Part of a small language model's weights.
Architecture: learned positions, biases, tied embeddings.
Each number is 200 + 40 x the weight over its row's rms, rounded and kept within 0 to 999. Layers, rows and columns count from 0. The size before them is the row's rms in percent of the matrix's.

# layer 8 MLP down (transposed), 1536x384, rms 0.03, rows 332-357, columns 128-191
107,150,183,167,231,230,252,184,246,289,249,237,153,203,176,242,187,191,216,152,197,140,241,281,174,208,196,204,188,236,244,248,234,264,162,179,225,234,245,194,208,191,153,243,149,213,194,186,236,179,196,205,205,234,191,209,197,156,185,198,291,219,195,233,155
087,230,169,186,157,170,201,196,176,241,196,235,200,212,210,255,224,217,181,172,195,284,182,169,211,167,216,200,202,220,130,172,244,85,139,171,214,294,181,275,238,228,209,211,192,127,204,144,223,197,233,241,228,278,164,194,229,209,249,192,227,183,191,188,201
086,215,222,178,233,218,150,194,197,170,222,253,196,173,243,238,256,127,174,193,116,177,183,244,222,166,104,192,194,197,219,146,95,214,196,213,231,214,191,146,258,161,222,233,231,128,266,224,180,122,242,156,252,162,209,213,134,284,221,166,155,125,168,209,187
100,271,201,224,206,187,208,218,214,184,198,211,221,218,234,124,174,166,142,263,165,209,267,128,208,133,266,294,155,200,139,182,204,170,119,147,205,229,227,184,173,212,244,191,188,248,163,172,183,160,181,227,185,252,212,235,272,243,287,142,203,189,228,188,154
085,180,163,166,191,203,264,263,280,163,195,244,195,253,213,224,271,153,214,202,176,178,195,179,160,237,200,214,246,222,214,190,264,185,191,100,180,267,240,226,279,233,248,198,117,92,183,222,246,240,209,210,163,239,279,164,171,159,173,143,211,217,174,169,131
115,190,197,191,237,178,210,267,192,151,165,183,233,211,281,230,236,217,197,232,138,211,176,244,196,160,245,163,216,324,168,210,248,208,193,238,217,184,146,161,193,203,221,151,205,172,321,169,156,173,234,230,178,193,184,246,137,182,215,143,66,209,197,201,152
114,151,285,163,200,200,217,206,206,232,245,205,171,217,189,167,188,171,233,155,213,210,225,161,181,192,255,152,146,150,221,283,175,249,124,128,150,202,195,226,203,207,179,172,174,262,151,249,231,216,181,251,175,208,184,199,144,254,238,221,206,228,177,162,208
085,180,137,205,222,310,249,155,168,190,214,219,230,206,180,174,211,152,207,245,195,163,229,149,190,182,147,163,230,188,208,177,177,195,262,250,182,212,285,297,224,182,155,143,230,173,197,164,248,228,198,265,210,140,204,223,185,204,150,182,185,228,178,225,182
120,235,221,156,188,213,202,196,200,210,280,168,135,204,194,198,190,204,231,197,203,224,171,231,170,223,189,155,212,174,170,159,218,177,216,158,238,229,121,240,223,151,185,185,208,247,189,185,181,205,144,227,241,142,225,178,170,185,165,180,259,220,157,176,209
105,180,210,209,95,219,209,226,186,213,270,145,202,194,199,189,215,156,188,195,122,189,205,235,144,208,215,261,132,217,149,168,238,262,154,298,216,203,224,185,203,245,170,143,210,303,214,180,224,217,163,236,151,225,204,223,217,150,165,261,236,293,250,201,182
095,193,127,178,262,192,161,163,185,169,188,226,185,181,221,265,231,187,252,214,188,241,213,204,183,257,210,186,192,219,159,235,131,160,209,168,172,131,192,269,210,156,167,242,211,154,245,191,222,197,214,163,204,95,245,199,277,71,286,202,256,173,152,244,253
090,222,173,208,154,175,227,163,221,241,202,173,135,148,215,195,205,188,181,178,177,136,223,222,98,249,217,224,184,169,157,214,257,158,118,181,168,168,215,140,287,193,200,164,132,195,187,185,174,210,214,180,178,252,210,194,289,251,180,128,252,204,209,192,170
108,198,202,204,220,148,198,196,183,182,174,212,191,250,220,277,176,139,177,249,154,212,227,46,137,157,208,221,173,208,178,218,159,202,199,231,217,214,191,257,265,162,189,236,215,228,214,263,209,190,198,154,215,214,149,247,193,201,225,170,190,177,155,202,153
103,217,259,193,148,225,164,194,192,188,246,187,219,210,141,235,170,94,141,221,203,205,143,212,212,195,208,203,187,209,191,268,194,191,274,147,163,176,217,191,206,230,236,176,173,141,252,199,189,205,192,217,171,222,177,222,149,281,170,133,182,161,175,188,149
090,167,199,231,135,254,241,207,187,124,218,235,264,132,178,173,211,276,224,167,193,222,186,152,222,162,304,207,114,158,227,185,185,242,199,183,193,255,200,268,156,167,172,152,182,145,174,170,174,181,167,285,278,232,199,187,165,194,186,203,199,195,197,256,222
087,202,258,160,181,204,254,152,232,209,204,206,235,180,216,180,192,171,264,240,166,175,217,174,217,167,188,179,127,151,230,154,259,151,181,184,105,223,212,247,245,137,229,154,227,230,223,179,139,153,176,212,211,254,209,236,142,193,152,154,227,191,197,201,203
095,188,233,183,254,190,133,156,201,141,168,263,193,227,242,298,224,199,186,212,242,138,202,208,237,242,254,202,235,221,224,179,195,235,223,202,181,178,235,145,265,224,256,164,235,229,161,166,214,185,167,249,154,244,202,232,147,187,157,175,164,174,172,272,167
076,227,212,242,252,182,221,222,178,199,232,221,246,184,211,237,223,194,189,237,169,173,215,173,205,154,248,206,224,201,148,188,157,207,196,167,268,217,303,244,196,153,201,149,280,224,250,218,168,189,147,234,225,170,200,220,119,230,195,206,224,200,164,151,225
109,247,194,278,182,285,168,196,210,152,211,152,121,213,228,186,231,181,190,153,162,157,210,191,237,165,192,189,180,161,186,154,258,244,175,144,214,160,143,183,265,218,164,232,276,291,161,208,181,253,173,175,140,101,228,169,179,224,184,159,172,196,192,215,172
082,181,212,211,206,177,222,194,200,189,163,233,173,192,236,244,185,217,213,167,154,201,202,187,179,269,232,189,237,192,208,215,200,223,195,175,178,157,247,173,156,136,191,202,136,211,121,163,142,189,158,210,193,131,209,232,238,123,163,202,160,161,207,146,107
096,207,192,221,215,211,193,237,220,164,220,185,167,118,228,270,177,206,176,154,272,170,240,228,155,247,158,272,197,216,220,151,180,149,193,201,248,239,132,115,93,168,142,201,201,225,164,265,201,264,202,195,202,190,201,218,227,223,206,156,142,209,187,190,170
092,197,207,182,202,211,160,216,191,142,248,256,146,106,118,125,170,219,188,147,191,237,123,217,192,279,221,259,161,144,173,177,219,152,133,258,189,125,290,235,176,227,226,166,140,247,140,198,159,169,210,94,206,233,244,200,268,272,227,194,238,197,191,273,219
104,155,175,299,124,194,196,181,189,202,191,214,242,138,205,179,191,186,144,195,162,238,233,226,218,251,235,185,182,156,233,190,282,184,213,199,242,158,268,222,187,211,207,199,199,158,209,145,224,193,231,158,129,153,186,123,184,237,246,230,168,285,213,199,223
095,199,202,143,190,244,263,212,230,145,154,202,151,180,172,165,156,156,267,179,188,219,243,150,206,263,173,230,210,170,190,184,155,224,179,171,218,123,215,247,191,190,228,158,227,219,155,253,239,227,215,289,263,210,104,212,229,200,160,185,212,233,172,177,154
108,247,99,132,155,186,210,214,193,182,127,274,189,148,244,222,193,151,163,264,199,177,175,245,155,257,240,216,259,239,176,224,226,182,153,229,267,225,143,176,193,135,189,189,248,211,119,180,221,188,207,226,236,175,219,198,229,146,232,144,239,210,265,181,273
095,200,162,166,204,245,212,200,161,151,170,216,262,224,209,180,189,273,233,227,186,180,165,126,144,154,218,179,218,185,180,151,194,252,234,140,127,278,156,223,198,153,247,206,233,141,144,235,178,268,230,169,242,194,142,207,175,151,174,170,201,166,215,217,158
# layer 8 MLP up, 1536x384, rms 0.0308, rows 333-357, columns 128-191
091,215,219,239,181,156,183,212,174,129,233,87,218,256,235,188,212,262,291,262,206,207,182,229,234,244,229,125,189,150,217,212,186,153,147,258,244,210,241,172,217,258,202,226,145,208,152,143,207,287,215,131,213,212,250,186,107,243,255,166,214,260,215,165,287
090,157,211,187,168,203,161,178,217,166,121,209,247,265,241,143,190,163,171,239,194,196,252,217,247,161,223,237,191,218,138,213,247,177,190,283,200,273,178,193,196,245,138,109,204,260,214,214,188,159,150,243,172,241,272,252,113,208,246,157,163,196,207,207,223
101,195,200,128,207,238,164,237,187,167,149,261,212,199,177,222,233,201,180,135,234,172,191,172,215,200,162,175,202,183,142,177,205,326,208,248,207,266,152,187,200,175,187,240,256,280,268,223,234,154,190,149,206,140,189,230,197,175,235,201,160,176,283,210,229
085,180,176,244,253,265,233,180,176,184,161,98,116,241,244,167,167,225,184,284,185,223,220,233,236,153,173,144,181,244,235,190,189,234,250,230,154,215,172,209,164,137,74,250,198,182,277,157,196,139,144,168,166,201,216,249,215,173,241,231,167,200,237,259,198
103,176,211,254,258,177,159,240,190,134,240,215,179,191,156,203,178,159,174,193,217,200,218,164,206,220,106,173,205,252,207,193,241,246,154,217,205,161,159,123,225,245,201,187,277,205,260,172,244,233,190,163,139,254,133,168,168,148,219,189,216,261,211,262,177
108,264,211,177,177,223,132,268,208,202,276,147,181,191,190,74,168,194,192,143,178,220,177,188,206,183,212,128,196,189,215,289,177,231,175,127,184,177,146,90,134,239,191,178,205,215,221,225,234,151,210,229,197,195,247,175,175,219,156,161,200,156,201,233,209
099,211,176,152,194,221,225,183,175,256,170,171,219,168,159,195,139,96,162,186,215,179,230,209,142,198,247,140,233,202,254,243,162,255,202,192,161,196,162,112,110,200,175,199,231,208,150,244,189,156,211,209,174,210,225,213,293,199,205,161,144,222,207,237,181
113,216,208,178,243,164,238,249,171,254,222,261,154,177,166,242,186,198,121,263,204,218,199,179,225,189,195,250,188,182,246,232,224,202,250,137,180,285,239,220,257,206,228,164,279,294,141,181,222,197,127,192,142,176,171,169,197,75,197,227,196,243,221,199,134
104,220,215,257,218,161,218,234,215,214,186,193,202,183,186,158,184,205,252,256,243,218,207,147,196,224,175,169,248,183,200,232,150,228,245,178,264,216,206,188,163,252,179,154,211,197,175,234,226,174,135,201,210,248,201,189,219,161,270,202,142,234,217,209,243
097,263,237,193,202,227,196,200,152,125,125,202,167,201,153,293,219,165,201,219,186,198,229,195,242,219,214,230,234,180,242,187,130,255,231,191,183,121,236,259,256,156,192,176,217,227,222,200,239,220,171,238,193,182,293,206,245,216,187,237,222,219,194,205,140
117,198,218,221,203,187,202,172,201,226,154,148,102,157,136,182,193,184,152,223,175,161,250,160,211,271,184,225,204,238,245,167,259,226,175,144,105,243,187,210,197,148,237,191,206,142,246,150,227,213,175,163,227,216,198,115,330,140,167,199,205,246,249,237,215
106,176,234,242,156,203,198,250,198,184,243,190,242,170,205,185,237,124,154,215,203,225,181,227,153,192,225,180,249,206,207,311,130,245,258,197,197,220,196,193,219,222,216,146,200,207,189,213,220,214,152,212,168,191,197,171,161,187,170,154,178,227,219,208,209
102,157,223,261,283,236,201,99,235,151,174,230,232,216,227,227,249,217,231,193,183,139,183,235,193,199,183,208,208,192,162,164,241,190,140,162,255,224,154,220,189,181,295,206,261,160,154,182,231,292,194,201,193,218,186,241,159,182,194,159,168,267,231,204,174
096,162,250,237,216,179,168,242,187,181,224,181,236,219,202,233,233,187,172,188,150,172,151,267,198,174,175,161,201,225,275,210,198,266,242,194,207,233,169,185,201,208,160,173,187,170,142,205,215,265,191,153,199,239,226,194,275,220,194,213,178,176,214,174,266
093,203,191,171,237,202,180,286,229,207,195,186,158,214,172,268,191,197,178,180,309,118,210,199,159,190,252,175,238,147,185,173,154,191,218,221,203,166,173,183,196,135,201,218,181,140,169,183,198,230,77,171,199,244,180,251,238,174,254,156,192,183,235,211,233
099,186,207,161,169,237,170,210,213,175,256,185,145,178,214,235,216,291,134,236,148,192,234,228,251,232,195,135,157,135,222,197,205,194,170,230,196,276,172,147,189,157,195,131,187,200,235,142,206,207,222,160,130,190,169,218,207,191,159,118,157,235,181,219,188
077,217,217,161,155,216,215,210,201,233,202,151,210,273,181,216,166,186,251,180,202,210,151,165,227,249,197,194,229,163,220,236,201,228,124,231,177,226,197,189,217,213,209,270,141,221,194,180,216,168,212,131,179,195,191,196,279,151,190,223,209,206,172,169,198
107,162,220,188,223,232,196,133,215,224,216,234,243,192,237,204,140,168,174,231,205,167,169,198,165,194,183,240,237,211,254,207,151,245,273,143,127,185,187,206,234,163,150,174,201,203,168,102,204,178,149,121,166,178,197,179,174,187,217,239,190,194,205,189,166
084,253,193,227,162,219,170,203,124,237,255,202,193,218,253,199,209,219,161,153,98,142,206,197,242,175,216,151,299,262,185,187,205,171,207,261,162,154,153,174,177,204,168,173,210,173,168,229,260,317,244,203,146,161,234,242,215,236,283,174,157,195,239,209,231
095,116,219,262,218,187,250,185,183,210,218,173,215,201,216,237,166,144,155,180,233,103,174,205,198,210,244,158,230,240,211,294,218,275,184,200,157,251,218,180,213,184,207,178,281,192,231,212,171,177,148,196,205,235,196,115,197,246,272,175,172,180,228,217,196
100,193,196,223,205,240,213,179,234,194,161,166,244,231,205,252,195,223,203,204,173,107,158,174,171,217,210,174,261,241,206,195,209,207,176,159,238,219,235,174,235,222,154,196,241,130,249,178,206,221,113,222,232,141,190,237,184,92,191,149,165,161,197,176,169
106,147,250,180,217,138,223,215,201,191,160,190,165,175,235,142,93,201,111,278,126,221,197,271,159,148,196,178,220,217,238,167,179,183,184,249,255,237,176,251,200,153,224,166,239,184,126,243,256,166,253,229,196,225,213,217,205,200,235,196,133,297,217,221,160
095,174,181,238,255,125,157,191,257,160,237,246,219,179,206,215,170,210,251,241,224,127,216,201,263,174,195,218,141,170,206,179,180,172,261,258,281,265,179,218,202,230,166,179,177,171,136,213,175,241,104,151,149,197,218,178,157,250,264,223,222,217,204,237,308
101,192,215,188,144,227,206,186,209,133,175,240,193,162,151,208,163,197,154,194,283,143,227,221,172,272,220,217,196,191,245,123,205,213,202,209,236,173,224,191,212,216,215,84,187,267,177,195,255,162,113,231,134,256,201,211,211,147,232,209,164,189,178,230,193
102,215,228,224,217,215,220,229,210,175,183,145,191,154,206,140,148,201,237,189,185,167,196,221,179,183,223,171,245,302,221,195,196,192,178,149,291,256,155,191,200,206,180,286,155,201,144,239,220,272,194,194,241,225,182,95,159,218,205,140,172,179,183,180,262